config.toml
num_attention_heads = 2
num_key_value_heads = 2
head_dim = 32
norm_place = "pre"
init_std_qkv = 0.0563
init_std_up = 0.0563
init_std_down = 0.0
final_lr_fraction = 0.0
batch_tokens = [8192, 16384, 24576]
max_seq_len = 512
doc_mask = true
max_steps = 5986
Each number is 500 + 25 x the weight over its row's rms, rounded and kept within 0 to 999. Layers, rows and columns count from 0. Numbers have three digits each. The size before them is the row's rms in percent of the matrix's.

# layer 3 attention query, 64x64, rms 0.175, rows 0-63, columns 0-63
121:514487543478471499504476470489456513496542440516484538506448494513523504510534460525494487541505483551474493541528532520447491518479521523527474489489508472514476497494501508504505517486479503
089:519498534480511524488547445511490528461554473503500477497459511526499480493494497489504505545507494566498499523528489478486526509462505476518477530455489471531472517545517499498509501466505479
085:487513513488498498458550475466468572470562515508494480461489501490511505509479497515494513484520501485469476477520482551500473515471491480533538489537515479536482487488529517509526482466497487
077:531515473492482531467495519471498448483526520520509514523499477483502463479464524491529446496493520518532499500503514506523506561508487526469456553477509511537537507473514487496497547491510474
105:522503499512489477509489563513490451486474517491505522506551547486483537477475531534541475469524495463549485481489504504548533462503518479500490485521483497463508513469523481474509475513506505
093:461518493518502510502536504486498484481483535535540519512499466499518422527489455540496519538523506499516490479485543519496495492509507505498515485454521466493528491489518482491467497468494568
112:477510499491509487482512495507436499518523476531495531495430521546533493489519444465505514524468532527476501543498533502458459503501500507490466500506520482525508493521500525514505541472519495
113:470487518516477455515480504501492497496493552574515537493518468509533475511520471511486548466501535506503516512468489518524479493521511516459542496478468497532532475472496480516486531497463482
102:473489491547498512536492526472470488472466554498488457490531508502495486493523458521485536467469510532516492482502503471540496500508499452501550479508503478525562492476484467484501512509502534
085:486465455510521493486488512507520457475528497482471476497526496472453522515487542525531528454491521485512532467467495510498514510495488520525529500517476520478533487486561477487495510534449531
119:506481519512510481509510494482481488512503543562536511509441463507499465488519463480475507518483494543489495547491513512480491480504500516521508469474520484502511467512482538542450534479517449
076:476526487506491499519507483513516519507448520532492457509519503462473453516483496475513546476480547506503483507494516555497469478474523494500526507491484491518540534478501454542455515473523526
087:506456511491503516523523488490526533481481437491496525482473543527480518500481518484470487535484489523512460492493538494483462524513495496553442529516490552479477488513502473503524481520473520
082:550485522537517488450497473537512485477488477549476479519552510477510529477514496527469491530502492486500480504439476518474498484532473522459505537490501496516507493460507532514465504508472518
083:521510516505491476511476444505511470476491590508536499517531522509502526469507455523514481451490530502481497515498475484521474528510477497489496513507488462533538504518512529466500495479474535
092:510527481521534498513501530476462509525428520503508488452530472489472462513492496491525491476537532475491499550499545490506484508532466515503476469516483504462511463531535529505484499513499522
090:509513472493501484478508508482465502522450560523511467531502485509527490526539485504509529505523538505544499511480485530483476489502521510496539484442492483542554469490517506484494503476452471
077:493494499519505491504513494550493544487480483487521471491481484481503544475489490518523488535521485485474486500519526502460452480431490538521479487479453479554482531517532515514516546514510487
072:539541493477469466491538500533490461519496495483506512494506542482469516507515483518513503463497472435546492479490488442505462506523473494487546520524469509543537520492507508499496475493503520
087:526508507506522490529452511495480484499482507490557515499494480525505498498489511522497518463512500514442499525516520521476524552535505528498485467513521443441504497479473482534549462494497481
088:507509524476497527505503510480483502527530504505481454489466508523527506487507507476479504527508459536488552532489537530466487485487554514453478531455512487539487466527468501551486504473489500
102:504474508518519500525495467484489511484521506555513520503474508488552434463539462458507490532503449533495508515471518520447505511488502529530505496481522449525509499497489507491502506493531471
111:527458512463502518489514471505456523503507466520523495475438470512474519458510499457499508533520489529489518536499479525434522486477517531523489529486508532505497524504490521518520540479516522
085:505513455497514493442540466489520465513452527489545528492535501484525475514509506551502562494506506500552492508507514508515477510460489509471517488491445485498510498519494486500471473470519507
072:502543513512512482478497536508497498525460539509532514511473523493483507468514456534491516484467509455502551486515499497522464485516515541467505466463490521526533489485522467480486511499431496
096:488502482493530457464501436486488515504542560534529520519511508500522478475494456457478496552495514519486516510498526495474494528465478494529499486487549481517504514492488514531467534481480503
091:483471503491519508469536500532494539540532463514466507479441526528506461501494456467472465502524504543515496504483517516473503473503493512529501490448481479500498510511487495504523563503535488
082:531519479512534509477515466487475484500508515536486527468478435493497464511504540507482520503493499495544498515498486476446504492513504552486468489501507512551520462466503494493546492489555515
084:470525506515494485517504494506453533486535437477492523516456478515492488484512506499498485548521524534500510521516459551434472507490472505514462517503470530503474512510515514527486493472535516
082:485449518489559522505455499492498492501532477513475505503544564505479496514529503545499479492511475482496474504499500463526509511474459500502465514480480480493494506510519504501574476548486501
084:476512488512511479475473483501462540503502487519468477504430527537530517481546472511472518507490487516508532523481525490469463521505487511516502536457501474463498497519524531527523549483526472
104:484501485497530492493516533495520517476509465474464521553491471463464532488491546493490467459504495501490499504500509466537518497496494519547463495529488525443468508509499525503548469527541495
104:507539471537536529516508540485509428497465508482483511480515467465491471514518491555489450494514483504535485497490518501518530503499489493509521502504525500494565498502505495489443499515471529
114:507468451482464495471500449545497539451511479498479502490468534525484497468482500494484462514524532532465526491495508494471500537507512489485480509488504513516488528510530513506567522500545483
105:530525467471524486483521502491534473510454509519545494515493459479458474498470579504530501514463526480464482499501536498487498503486510509531489485494474517491499476528516468505470508533535534
106:483490476505518459521490478523503522441487526522497512484509473483474506542516500543517488487467502525471480524497518520529512525478522496581474495556519512494499467493508497461512492477468463
091:520467504506534512511472502526507521504510506467505479463490516461482450490496487540542527464473505547462461551501518479527498502482515469494494502496509460510507489520523478544562500513482483
103:563516518475482518514501522467505466496558521480497470536515508468516527481486486470541480488511476484497490474532475505518536487490537491484501494460523469512462551480511493482486521475525461
099:525502463458516520498512476502533461499476517499517523489486500531489525475450498509494473499448509523545486522540506487514473472514531510470478498484502582551510490501498522481523485512474488
107:480565497501528518517495503488464509520495529503467523504484460517519482514488484480459504562511478547481525519508543502412475468510511516494503483498492479512504501498507508478490508455516498
116:451512472498475522460522492481459504534507496528487479511498477503517495486454481486509461486476543510475545547532521540488529484483509503522472487477493511488522507520541502513469551459505525
100:541487514447505505525514460496457520542535506480533496509491520527511457497483474517514516509537471524453472489525470558474464488510482496518471473537497468508487528502521503492463497496487501
097:531483481534473492539517518498509479500433470499483504552539509462458531467475511484492491463504529529495456498538494517521501470508486517517482495502476518478514547511498528496458494477532508
096:505463515499502488498497510511461495505522491504521528525535486501532545471488524488507480490483506488466513483450448475534572520539520457524472494528552472530510518491480494493469500503498487
113:478484505493515458480525456504490506503538499525512513507449472520506522443532486514507526509522527543483517502551479511471497538445548509516484491473492467496502481509471524520516523477529484
092:509482466504473516506477514486516473509517460489541486515538525530504530497479448543526488514523463479516472529517480431526506513465521477487495514489482519507479466504517536533505534532503527
108:509520492520480544535497511494515461512463495542520533481486483520463463493453484490500462483491500552530532491459477464484524514524501513534514510437498523500531508487495513485477535500519477
112:527506541497477481512480484494492437497486514496549511503552516526528501533551475517458530490505507519523475490504504486528465515525509470506538496493449464477478486507511472487457524521486521
102:500484511533511510493486508457507493508518554526527460518503508508502478490485483445517457489507479544557536521479529503483484497469522537500509464467500510523538518516500481495452534486482465
104:497506532486498470510478504489496523500509443484466494527511518535529546489520507543551534479531514535533528508536482479510495506522485471458464484497502478499467491484474491464545484481514457
120:462502578485501515500500478528478500465503476525543521454469494534503522482528497461502474497521531522502514537517473513509501525502487548489490475525481522503454480536535489516478509472506482
122:543515558495460513455480515481515511480488454491517467498485523487516486502491533503530505518480502495497548495478473509510497507552554475489494550518499486476488498494467494491515443457514514
099:483495462519475487515502525551497496557435507496497473468505481503493488471492464511497483495504548465540471495526506494494481473484543477505524457516512521552501526516495482469515529530488514
118:529478474482492503489474502457486483479517554537551506503471448496556521530497509528507456512497481530497487536484512512502514509497495541503525482503509463502556491497538489485497539491480466
112:534434522476544539502533496501478513480515463511532518502466498480499471507527488480488521517516505479461527540489520536451479501518542494473492462459508518471531494510516495513514484488460501
125:511536480518522469467530503459477501505451504502560525469534498490523479509500493499507499434490486476493487505495525484530471554507487483514488489524487539503498484544519480454525505529488468
117:504499524510520567518499506502479490499497463482494456496521526474485459546466533513504500487498523466487484489474506491506526489531504480495523470535412506523489482475510519499509459535523513
098:459515480479507489530512526511491523534487481475521509509516457519503527504517557469529475444532497490489475506499537482550488491512474502479498461527496520451473508465468483497540497502539516
098:458541485493447504522513513494493517536529440466489516528504529526522518459514518491477493517508479493504469463505499528501479510468513503485493497499549509513466494553490458540476475477498466
095:513483522520460505487489515526546449502520502469465511454509475481496481527502550495504495492501477450524564470502546512498504484479467504503461490504492524492520492542514540502544508483509504
101:470471506533501492529501550475496501500525482486451526539516500516495523466494466513512449476495497485458541519533522476549495518496502480524501462521520479490496510506493493455529462554500515
131:481494491462528516451540480540473514492506507450490484526533520495467534480501507516514510462493504497475503472528483487517541484488486476531518457506532483482495487509512539457559501504487545
085:519532508459521490496472530484486484500461465454530527526507506509496503548499529520474491446512514464501480519494503506511512472523497513523468416478518485486510465503508485529511484474501541
116:507510462494492513512533508509541498504454506463557507537522467448503498523480478491499516487500493486500525445473461484548536490522508484498537474488492525466525498509521503460467465479505513
# layer 3 attention key, 64x64, rms 0.156, rows 0-63, columns 0-63
086:483498499534541537529547504494529496480466561543506469485496513493486472499523508473472521458509505518501493499445486510525469486486494495497561488458477485531517500501520498500457523478506474
085:461490510515505477492474563466497469526473541557499517499473511510505502495515469504482521509495514524466537492477517532500508496473516511528543455490507496498482438468489542495487539517482485
082:498491541514547507510454496530509448498440464508497486519479511494487490543495482523508489526480506541530540519490527494470473461519515522466504503471504521525508489532447491503459494502527499
083:494521502464514453491505490499521547518484497499511509485544518478504528516540485552508536485515495450513501486519510505503521487507456493527501415499489498481448479540498544489502483494500518
097:441527489528468515495491469462493536530517492473467479501501493547526515494495531521455507539491497492488525484526508466481479567497455530506490527503525474506460505530485508511519518526488503
086:520515499500498492497454511502500495563474525466514502508556518505473494440500528526508478457501532500509487540496476461487524484501472536491505493503451524531496495529511520513501505531457455
095:513516561493503520519517477481519518463479571538481485528503472479524481493495515502482506489494468507522542486498482530505510496500526477485533504490508497513533493486483521514461466421478532
105:508502459529514509531494490517508491493470512438506482522573483464467522516500515492505517476488505482482479492489494487592518472534482485510489482532519508486528514528488482507495455505515487
096:467504494505499474475470509546531470534508527472533529481530437505450531481500530484491496490524493443494499535511490474517491524519481526492525525517539511488484495526511448500465478509487502
087:497517508471474515512493534544473531547509471479499481520500517486535522491519477512451434535499456477481503531531499479531522527494485495493493484523503473475437516519469510481498486515521474
112:501501515528490480500482477511497494456511554479530487478545501455489471519512459492504521485489562469515473493515495514557501501538502501469539491517499495510566526474502506489468481477475496
077:540488496484518485511480524498477467487513489477529493488506485531467527475528507490478450548476532530533480536508498499507514498547497514509483487526514487453506476518505492459504431491510442
083:504477491455530495495535504517493497493543449538524481507464503453532522498522536493522517483509518513458541515489445490486503500458506470477515479478518510529512471487503534490530529465483471
083:492493484461502507525522531460516499512494531476529514556505538479516442512460510512533502519484515472516525492503496455523519491490480486453467467486518500495471535493499488448524491537512466
088:454511468510493514450506528500505513528533514464460480476517444466463454539505534512500494505511503491518527470493531525523565489469516522482520522499488529503484518497477479499466506506511479
099:519488540504476467480522459546538528513533468474503499522538522523506528477507498490500501497489519533498472463481473475517534461504516528471497532499534525497525543474458475476469494468477490
083:522487484515506489482491501545530504505492522496467490515594525499471495532453491505494455568503480492496463500483514484494499506536483522493536462533489492482496523484496499527474489532494478
077:505549500470500490476514495446525512509500512516469489557485550550503486503479521465490497488499511502485526498492490521486504514553525481465538510507499484518493479444476496451453501515535503
077:504482489498518531469482506528479489513532519497462471516508518497522457520475538485484468507541484484484530504509559518516520493494514523503479492482526494390482504493465496479512507513490505
090:470478499514508482465522455540515521488474524483459520486498444472478485472528498490519489504501538505548484495498473535529453465534495494511519530479465492523538507539496502528484540495484488
077:478517512491501507490517493488463488472487511556515531532529482449489465486529486526505515482463514462517475498439496501483511513484482506531520488499536474495578484494521500491544501495524530
088:530551478490489502478510511511470465507459554501533506519494491500495493541481478528474556505507548490527521484504472493502433493524494488437512482504462531522517508496507517489478505497477493
095:521507539503503499502503516487501498482513501543480473532503498476566483510527470551498502481462549517467538517507529506524448478525493471471499469461518464535522485472506516483477478490477497
085:498491491496507460529478504508490529518485507517468458535547487528483514489482500469516473486488550488506499468490445483509547508506534502522498505510500469494507475487494475446550530554466523
081:497508467478489522524507515483475495491490504488464479490575526484520496529498545507461502519509441488512464518515431474499521502491493467522551506501527513469481535483491505492475485515517528
092:499520479531489490516510517499506483508488535517500473528501493501488455520501495543561507468484487489526474479490479532515507462535508518439534521499438531527528477512484515495505444488515528
083:549560472473526479548505463485528438481473524555522508492507515483515510475468487487514469491459472510462530504511526507502478507507494497506501499523497520500512514477511501506464492507443521
084:519486513507515469508451520529506510512500522485512489580534533480493495483514450497519529513537488491491490456466509487497500484521531462529502492461499479510476525509476553494472505528454507
088:550467523467510546472499510479543483482518527544493496528454546495530517496487427480519513489495471518507506498499491494522512497527515493476504516471509472514515472488493538498495470461528464
076:491511453448448491522559523493490522498474479478522492505482463512481541469476514514513504466503487509489544489503459538477490527466514531501519473485513517494496515527484523493454547507519509
087:516493468474497514531503448522556490505490558528493518520492469489522485540491475496473453536486475477518506504503482540448469531490515506487544491514525480493523515471457505509473484492513502
108:533518499446474522518506461521512509492524470470496498465454538504497474478546477487501503520521518529459483496546546510446483497492503469487471546476515496512486486524482506517508531466496519
111:495478501487497491508504513511490491538515490470465478522580490528511546515471496519496479507509493480519481491501512482544547466508459503489472464534496534489460502515521485479523461553529481
122:508519553486513515487505528472516512456489506566483485504478507479569505505506504513501509527526488541493506506485470505445465488463489495479483479487474514521502469463520536528473546487493504
101:482498478497515530515489497512466514527486484465471515450494506475495504571477486532511483500478467533550511471491480481507497540457512539489506541507546486515508527497482455503517467471492519
107:497523504510498517463484486501478487480497490468541489481471513462467507491515523479533492460517552497495530507500469472536474451512454505479458515516468528550495547531526491532498490509526497
100:538517468485519519445507496480482480454504495473475525493480514461511528500544492514486536500515502504496499497529523520489492425539503499489475549499484500475514544498537509510483543461486497
101:461508503477503464495463490480492475482494519497479540468499476517475517483522532500478474525517519500508516546495499509523516549535498493528537546500505480457499446492510480456556498493522539
109:506504516510476558542474557488536494518465515480481442486482539520525475502530499521470482500527476483518540500477491528471489500488486519465509497514473484458489524528514498540496462502470493
100:532512518535491469501515469527516501481464556555527506545513535487514488497489483502493478474458516491499479529500498503568501536534469535486520474519502511488522481489499478484497448504487474
110:516511531491534517515474492516498478501475518533510529522485518510524468571476496501513514528491549487492476482475505496518485484478526472469540529485445488484479490457489494484521476545455471
117:517486501494526497471505510504516486485456543533498532504464457496500446460496542452526479520481506519515530496437538523493511472509510526481484510507517526506488513485476527527499482473550482
096:469500540534509519529461527538568515467505494482494522530474465498527497494469538511515528475495456509464499497502474513529487523484500523506490528517472496481442472482491470495510471520526517
088:483538502430473516501521481505494496507511527489487509455529522503495453470496565467511510537497515540522493497516479500502469463484516489511526539497494516465511458517507511455530483510513535
108:497478529506481542533500529495513461488484494554534498503504511442514473515521511495498540448513499526479544523487530497524488474494508455466492516468507519533528483446510508480469484473513495
105:491509467500547508541523533499452501490478411489489491464479477511526476523531517481511501525481497494486469470497528540478502478505490496494491505513491513481525519537536466533531492510540515
118:510487534521512524527498535497511521497477527482474449477524471494479536504488532504470480498502489530516446478484469524527542510497515505466525495532480499495521507485547462455490519547452491
115:458465458508485465506465529538501525514477485475552513507531476470477491487496517508525483500468462474481489497516498528531539470505495510483491494523530562485557527530491482510501500510486529
106:498517496529502494506459502530502488526492567479495472497566499464478486537531504481472506484493538445496457517503462479534544498528513510503504509540490453487516479497502517517476481508488506
103:459492523515482492472524469486469489525539503540495479464433493524514496501516501479481525454497482494460520536544515560496503522496490509535507516516502487489496465497526501541500542495466491
123:492490493485529491506536487475527470521463522505514482527493498481496478517523512510494539474447523497509534443503488540490499476473552496455498511469491500532569477510473476483482518512506537
119:484527480494489474491508497486500511507511506522462505500466492502471528495484465477514494515516482573497486508548530541455511498486486487542541491484503453555487477515462556497505507499471524
098:492495526469494516531517484529507507517447470451532534486523531542500540543534515481465507498528490495515470514480513479497516486499452496465474472506476511438489485524472510527478500522511496
130:507528486527496500468504501504451489509495524473507492502578472486480438534478514500486489517512539469536510475476498496508490485533462503488526525527467535485538509505496476516504440486493509
120:513491472478524509489482488535528497477501540509493502489480499504485502499491466520457557514445506495531525500493452500497466477506497484473541487522520502531532523485498537515501458453558465
128:472470457491502535489487497508486516563483465486486491537509478521493514515483541465507500522515504491541490475453450516483500515490512519476462528534495535502524538492480515533502480545472530
122:507470481513526459473496485507498554521480459484485497458486452499510523472521508469497515517474528531529515519547499492460483505489541526514511529493540470505498517520487440532508517500510461
115:512490483488472495473529478534548525519523468471495497466480496499484512496474520501454505499475513481448522465486524463472505538466493495519486590498515493522514504503523480503539524507521509
097:533463526453509543527490510473441534521505484528500495491482512540522461478533450489477501485475543507476508534479486516482521506473502501505499490493517506490502493494507525458528488480519566
089:509508501510525538492541469529505499522533463518502452505476512532525510476508463527527457518532483523508471512490463494499556497502494468508462521489534475521497474469456490458531502489489469
107:496490513498460523489513495550487513518519472550482523500468544506492512500539523483455503512527477493484474495521491518496515482477499458507493490504441511474420471507506517531516515469533515
122:504509518507452518481477522469496489499536477518521522526439545516531506504488531493498474526523500526524547496506524462488497523482506500475433535485517506507469474469491499493522497498514439
114:512474489470511506491501487540486491510530511464505471502509510493516491527487478520467523542461487494478531492541500461503505512539483478445515537533543487491471540519469478477546474527512461
112:491511493528495498468446530489505510520506482482469480471511508541443482504484559513474508539531500518507474527521538496477526533467469540500484521529495505507460510463490493475521502539508476
# layer 3 attention value, 64x64, rms 0.156, rows 0-42, columns 0-63
118:495520468471499475522503539481501508511465504464469515481493486483561475467528467508477486486537494458474500562508468487480544467513547469527510492532509497517506530494542496490509480492496517
096:487527489491535497482494513470546499551529503499523466442515517493456507464501515508496503484481483531494536471463499545522499462452513523514523531497484486489510519453459498505524529490507469
108:505535506522483489497483464529482494563501486510456519511479511508516466523528536534518447548477509475501498464552481494539465503455507482506514483487532497500527475494535510484482465504502489
125:456523494529559534520522512460540521497512496464480552475482526536471504492490532473510497498491496487496473556450502498492481503490543488470515493512491457511513486496487501493498520496491442
108:494502505517501526549545455519516484509490506482502485454517484523497469493479513515522474514537492488486504505496511461559482545463500501511489477519468461515485464459495498531478519432514486
095:491515450494481471487489454505501515482517489492487516482526542477499455490519502472535490468506495538513530489513447533538451479511483474520499513491508507490491518484551523548537514517453496
115:468517528480474526522532517495508475463444524451504546527539501524517469507459505489509512477499480529489536499512511516500475461497474493540468530488516461520490513515525469514479529481476469
094:500498553484484535495484523514485479504476511469484519472512477515496514502508482536521482517506497524454467472517515481524466494459507495480531520557476517549494531491441549499512515455497508
101:509524513483489506489483497515477499511478501485450518500477519513536490555518509496526528501491511520489475559448458464525544559514447475509514472473500489494499486471518507529535476506501486
106:478475511514502468516493518420522487506524497470510468520486532501548500516484537499465488507510508478471437523508489531550456533497506533508528503480479489526483547505480509500506520488492510
124:541543476524488485480508489507509502506490540500457533487480490462474535507548518493521488496498492514523551545431496460517502471480507479496475489445511503480467520499530496490511520525485484
112:474494494502497462570505474493519462524510477517437446540459522508473490523535511516493507528540501513519467482506501445515504470528519477476514474522528509487498494487502474528487494498499499
102:490489517491475469533451484470501542470504450526471511473488528509449466507492501489484504528490539508575525510499485479502525497516538491466525492490501525503520471544542497481511502498523499
119:488511463504536498538534509510423478501515530469515503493509506481491535492446525472503511478522508506505538525510499519501503474478489495457496533519547502526479430487522497499489512458501503
091:480467532480482527509517499474498510514461555445489530492484487545504462469513482498526487506496502455487517521525504513488528538439495460496516472477476498473498532502518516546487466514510506
084:476510482510569514470500552540491449474479482531499483496506493536504479514467538487508504498500510461509500504539475498451522507513489495514475523488472495485538496527522495484526511469478440
114:496483470483502476506508504501539470482514521495487525435490506502529485480516525455484544514548486504492495477487462495531478566531469507506496501488479488511510527555496526517538467517465515
118:522518555523522530473489455553516488474440447503457509487491538523498481492523493478495482500515524530512529524475468515519521510471474537518490465516496482495529508503513488479478481530478489
119:474481509494508497503501473463478481498486486516477504487509493480501507501459525492456519494548462534528491489513523523474499463467499492460528485499538525482519566542539501485526450506551509
101:506473518463484485542545481471475464523466524479485505467515504495496464510527496504538494537509465463495492498478505523509472559478495530523517468475485534486479543517459522495530529479492488
118:455477529476502468511471511495517492460532486538488476522494505558467489519521513503522519526510478525514484439481481467488462521511500503507499464542481509460537547519488518508530501520486481
113:495543550460462469472472487497500482479477499511478474544495533532492519513494506466516519523491508509524501542499474447528503520427512492461521471516512520466495510531509517509502493475521490
111:503466512423472481518522505509482487471542498524485486474527523497483499543454510530467500466495511506504476523496525531519516496531507548507504524451489498540477496469488450497502494501497535
117:511453543498508512524496478520483468495478480504528477557505527532477491480504478477513533511511482467497498535533481538497537527447452488465514469501491507469468505486516493558506486479509514
101:517512544480490508471458539525526523502539464545536486512522472522529490485457528464492512514470482485497489496535485529546480515490507485514486474483480433486525537499513487502507505512535492
105:538494498517483489521450494506516525493537535522446532490481484493476517513525539505502510461471517520476456544465524489485484496498493489484510479469551518479448525492531486505504483533485537
114:543460520489521488542487535532513482465516444535529518483535475478499474503468495524482466491504464482508543484466482482487512462490502536546504512497476474532480535485501497520510518499480472
119:525456491478494501543507545528464504490479512478487525489532473488526496541442523449535501519498530519483547472526483476473511524488479528469497502462494464495538472511478517512511514509500515
095:451516496522538504532508487469501519497533512511480488520496501512485515488443533497511527499445477481521467523508515487477505552529543468493494484499478488493485529441537523523513532478484466
100:498483468481463512520524517498494553504520530511467509512530471539476512545498508514521491499499508483486545521483521511458491503510527502487440458505451489486520474449465455475517509490505511
121:466521510537480517481509442538497492506495500505505530517513508489491511487508516511547514518429494494514495510523523510476491513486523486482495526423505498474509501478553515478507469546524458
105:495546516489482495502481465493537547498467451508507515503508492472520524500467518479510557503470497512481517526504486485487464476483481518557534519479500477499551482518492462504505461545481473
099:451538491467475492508496502500477515506491485520495478525517475496485518546481516501498489489526547543520469501546522536482490494510523496455485487477442483498517517510563506508523511469524450
074:506502523525471539541522498542527494506502503455442482517492459500491504559512518524495477467470500519494516507490512460492508524516526507474487480479487458537499507454512543461493520496518466
095:532477476495504524495513504466522506507469537502472530529484518487501470487497523449505519485519493507500501580500522496469575519526494509530461482471498498515474532465507481513506464523496482
083:491488516496483509528488495463516513481526489468479489520514519504523479502466493491475534526523482538465498483565543529516474468540492514506531442470502468481474541461530478472495501491484518
088:538502493495468476585472483498483479510451477492504523501495493475519516518498525492511515513525476472497534502490440456513510505498544524502488482467549473495506456521492500491465492504508533
098:513515455440458494471497536523488528500555546518511512485470475483484484524494504519520525492473499469486494491523493531487546540526491498552506448485503508481481498487520512494482492516490548
091:495521537509534531529501504504496497514521517492524490479541497483560497474493466459503466474528518540501504488527531520499491519458479455526485479527498484505510515539445465473498480515532462
090:466503476471496504503533530532504501460494485518474482473515463498491482481546497491485491554526551507503520471455488547461491488521516526530481479533505570491491508520474505491499475518479494
080:492467499526532471528531527463492508540468507459523517563451474473488527494507536467496501558464489511521481504508494510448477507469513499507525488485515527509517492505509496486483458526486492
082:516483495474503478462519476458503525507485507492567486514514477506505507519445513511482503498491487484483479478491574473466491549518489464492529519473513515497520548500503557480523507489481505
088:493535471487497482509524504535511496539540477500502541483512565533487484460513440490510498497492542491481501490476479481489471518502486444491522456501488517516499542506508500532522474487508450
# layer 3 attention output (transposed), 64x64, rms 0.133, rows 0-42, columns 0-63
120:483476529503475472497514448515475507464562482551533522542530519526502522500475471506504500483497499501508500472503472461541474570493483478508507511488540498521502477521479478471510485486506479
105:515510516491501507530510531527455508515474476505491514535486493504546452516543511502495537511503483422466478469501496475474502497521532502487504467522524466499493501462467494529503459520543524
119:537497478460541492492533515487526485510474516478470487516530515513510552462483533489529532504482457489537505480457468464442510504514485527478503491484501523563478529504474502506502514493500492
124:510476488461484498486508479540516480468512459500512534494517519477531451501557487500480553500518461485529467451538499533529515499493475472526519483484532512470493495490519469502509480506527537
123:504499444469494484488524558514506474531517501510525513510498474446550485504509501470500514513496463462522539487527507505474504461459517505488491511459547549492517522535499480495467508503509481
100:504499503498484521494525523449483528522499543484507472501521458547533490503509526466498495484520442509508492451486492514468498527503517473481538479542508471533481479518460469529484502485544522
118:493489460532516495503512488476530537492508542524556494490457493450475477487494516509489536557491470482489493482509475461513514571475501479519532490509518478472480472492499501479514495534504527
094:482522494503475480536502527509483485511452482518510483533501478444477521491490534509480541471519531452514527486503486470485543505504512514483490538452484511463526488472538509479506557483518520
101:478493450507526507473533504458504525481556481485509478480518499486487520553498501495517469458485481507537497452515505540511501487460499457556492501513495512533551505521484472493510517472498500
112:488514476518488492469536468543481513500461476503502529470501469509484445460548507508531541460480532544528521493498484489473508479506498492480465520517523518528549462494496483507521479493530517
125:499490500474511557485533493485485505501509494475484425498499542514522494540457466498460478532465493485542487452530481498507499511520509494517540527526524494506498521504495506517456495459512530
114:533532483475495514452502453517494468505520541451534508516518520540559474476489480510518459503473483484498528522499520512494487496518451476475480528466484481530520521554493496500488507488502493
107:548514515521509514475483494468508454475531531435506517501499570524527513472558490499521509464497473539492488455492518484502490473539480495496512514471510496495481519504465492521512493485496474
118:506481505493506501462474537498555487495513504524486510489467514499503426549512516493507500538508478473553503515501503501482516524516539510492511523449462491468487530485489467480525485529497448
093:511483464503503468518485468530514485461517479525512493484491489455481564490495532517492514480526483496470524454492475476522511521485520558488526520513531477523556496479484470499505525513454518
092:485505498507514473502486474481514527480537542510454500476531471458493510482561506495475515525493469476511515560508516543527478501509487507543522466477493474521448475501506484477539499515492477
119:453509513559484477498533499480475528509532516501458466530506447497493483477533515501528498479501501530529516461523517542524515478460509510508519522499477504518485444517475476496457489493490531
117:478524431465521499488520542433494487524519507493518490509521532494528521499471497512519506466487452496512461479523546480524502491482501474532525451478502513503506476489491502513500525543502531
117:511520499508517482501477443494530512502492509496504511517490497538501475488505492506555473492474512509531493473475563473488480537544501534517490534485462455485501448479482461518494504531490546
107:457497439498512509513527491535496511531512494479505481504497459523465478483514527472472544483487541492488532476512488488469514454490525489481536527485523512490572491531479491478484532506496529
121:512537476503485503520515463492487507524482558447489505507504489509505498457527512496488487453509494481452543507531528557509515489503461501491490482502479461519477466508522489541482542486505541
116:547482438496507520489499519465472474505503537483508476461497519503489514465515484505524465447482495493506536475531531476509524505558505503535478517480505461539513509489512487530531529473473507
119:480524504573546513469506499505510518485488496482538506476459506487480451495495491447541500521516500534480455507516506484478449479495495487472478532505487521482540505526514531506499479540514506
117:511504445477518486478439513486483479503525514500523515434468455493522525506514515515519457452491490493484518509510525504509500501508526542487519493518518465506572504513510465509520520523486484
101:514490496536532491504530502520497510501476498499500526479464458459491523481538511493510491482493481502481501473479488507507495474517468529535497470562544515549444463489524489554477466499525497
109:502508509502525519460530481477502509486455468447509466500500533511521504523476499506490459490494503551532484457510480511498451516490493537516496532536460481503541537519516505549482503458488503
115:458543499542500472532518507475468504496493532488510541494453497484507517500508479481516531515474468486477466500529490508510447523491513493486516503532556514466481480533495490496468471524558480
124:478512520551507484511514491486588477482533513495470492478461475472479531519496529502488517508507500493477479486502500536523516481472511467504529552488485510521476522463498475478480536526500455
100:568467490492499508511493448526491495476485481499510501475522465492489489493553501491457468506515472495517533503484493566519480517500482504527497496532550505486512498551494477515511442479507513
111:519500533491499512485504469555547481499526494494516488470489487454504498507454484464477490505530502470451475498538491529520506506463494489469532489497507529499470547469541531514466521504543508
138:565465495461557517536488500481520515492456474501488456482494511522480533493513485469474494521515472508515465483469500524476478490528487505530536477551524499525505518520477494484499520507456517
105:517473502498516486525500534466542493484494508488511516483474499538484524474516490465543507485517494505499418458469517508543495517511514469527500499537503508541456494468462528515514455500509513
088:551514460480491471491454502512534473513472506523500535489446485528486523485526523467508468479537471461517513461482524519483506514536477572508508515520523486504498480487499493529511470500501500
082:487505455478526503452498488509503492489551548511502527492533470465508530488519502470494483495516441513499501541491521538516455485480478483529511468498509533542490501535532480488476537498479470
084:489504466518527479532528474483521519447538491495540512464472508440480523526504502485494527489494505526496495455531482476532498519487514469539477562522533488482531502502501460504484501470491501
085:470525470533481492498489462443520505451526534504479550472462494501479516484476516514530500491448484505534507499532495518522488532527470551485478539500505495524531524485514476474488493504523493
079:531467505478531494489505476504523480484520490507539516507545505506518490548489466472578462485499475544518450485525511471515493491487525492461495465479472498503496527526484472483510535502518480
092:513480465491529523514512469497485552494474513477497462477496475503469519520437481507492442515478515546485516503513470506494508492522507519529494489532526466514518556501526523550486494486490463
086:492567530524491471520509523474521476526508537526484533530483532479488484474480541474497467505482524505472500504496534441487526499530500500499472537485476514487449485457473503519478495527490505
082:517531503505448498523510477524503532503466517489516474491548521549491503463480499479513487470527528483470498493542489530474499547518501478498524496463484455490522497464522496494482537458467542
070:497492492473491486467502455539497497503538520511475544544505513478508477517526521501511492485512486466500532466510456480503502512509538503489473546491524454463548467497488475489514488478565518
071:513487492481548499519491484504484550487490499497531513485510499469461466461540504498495519499484546482497529516476480472517492476483442519561464488530492473503518533515508494508565477480486508
086:505521510511476510528467499518469454547437520481546516510487516520451523496499466495475468489476499524495512538471513501470481559503456526523504501525486500491501471523514512522455508503515511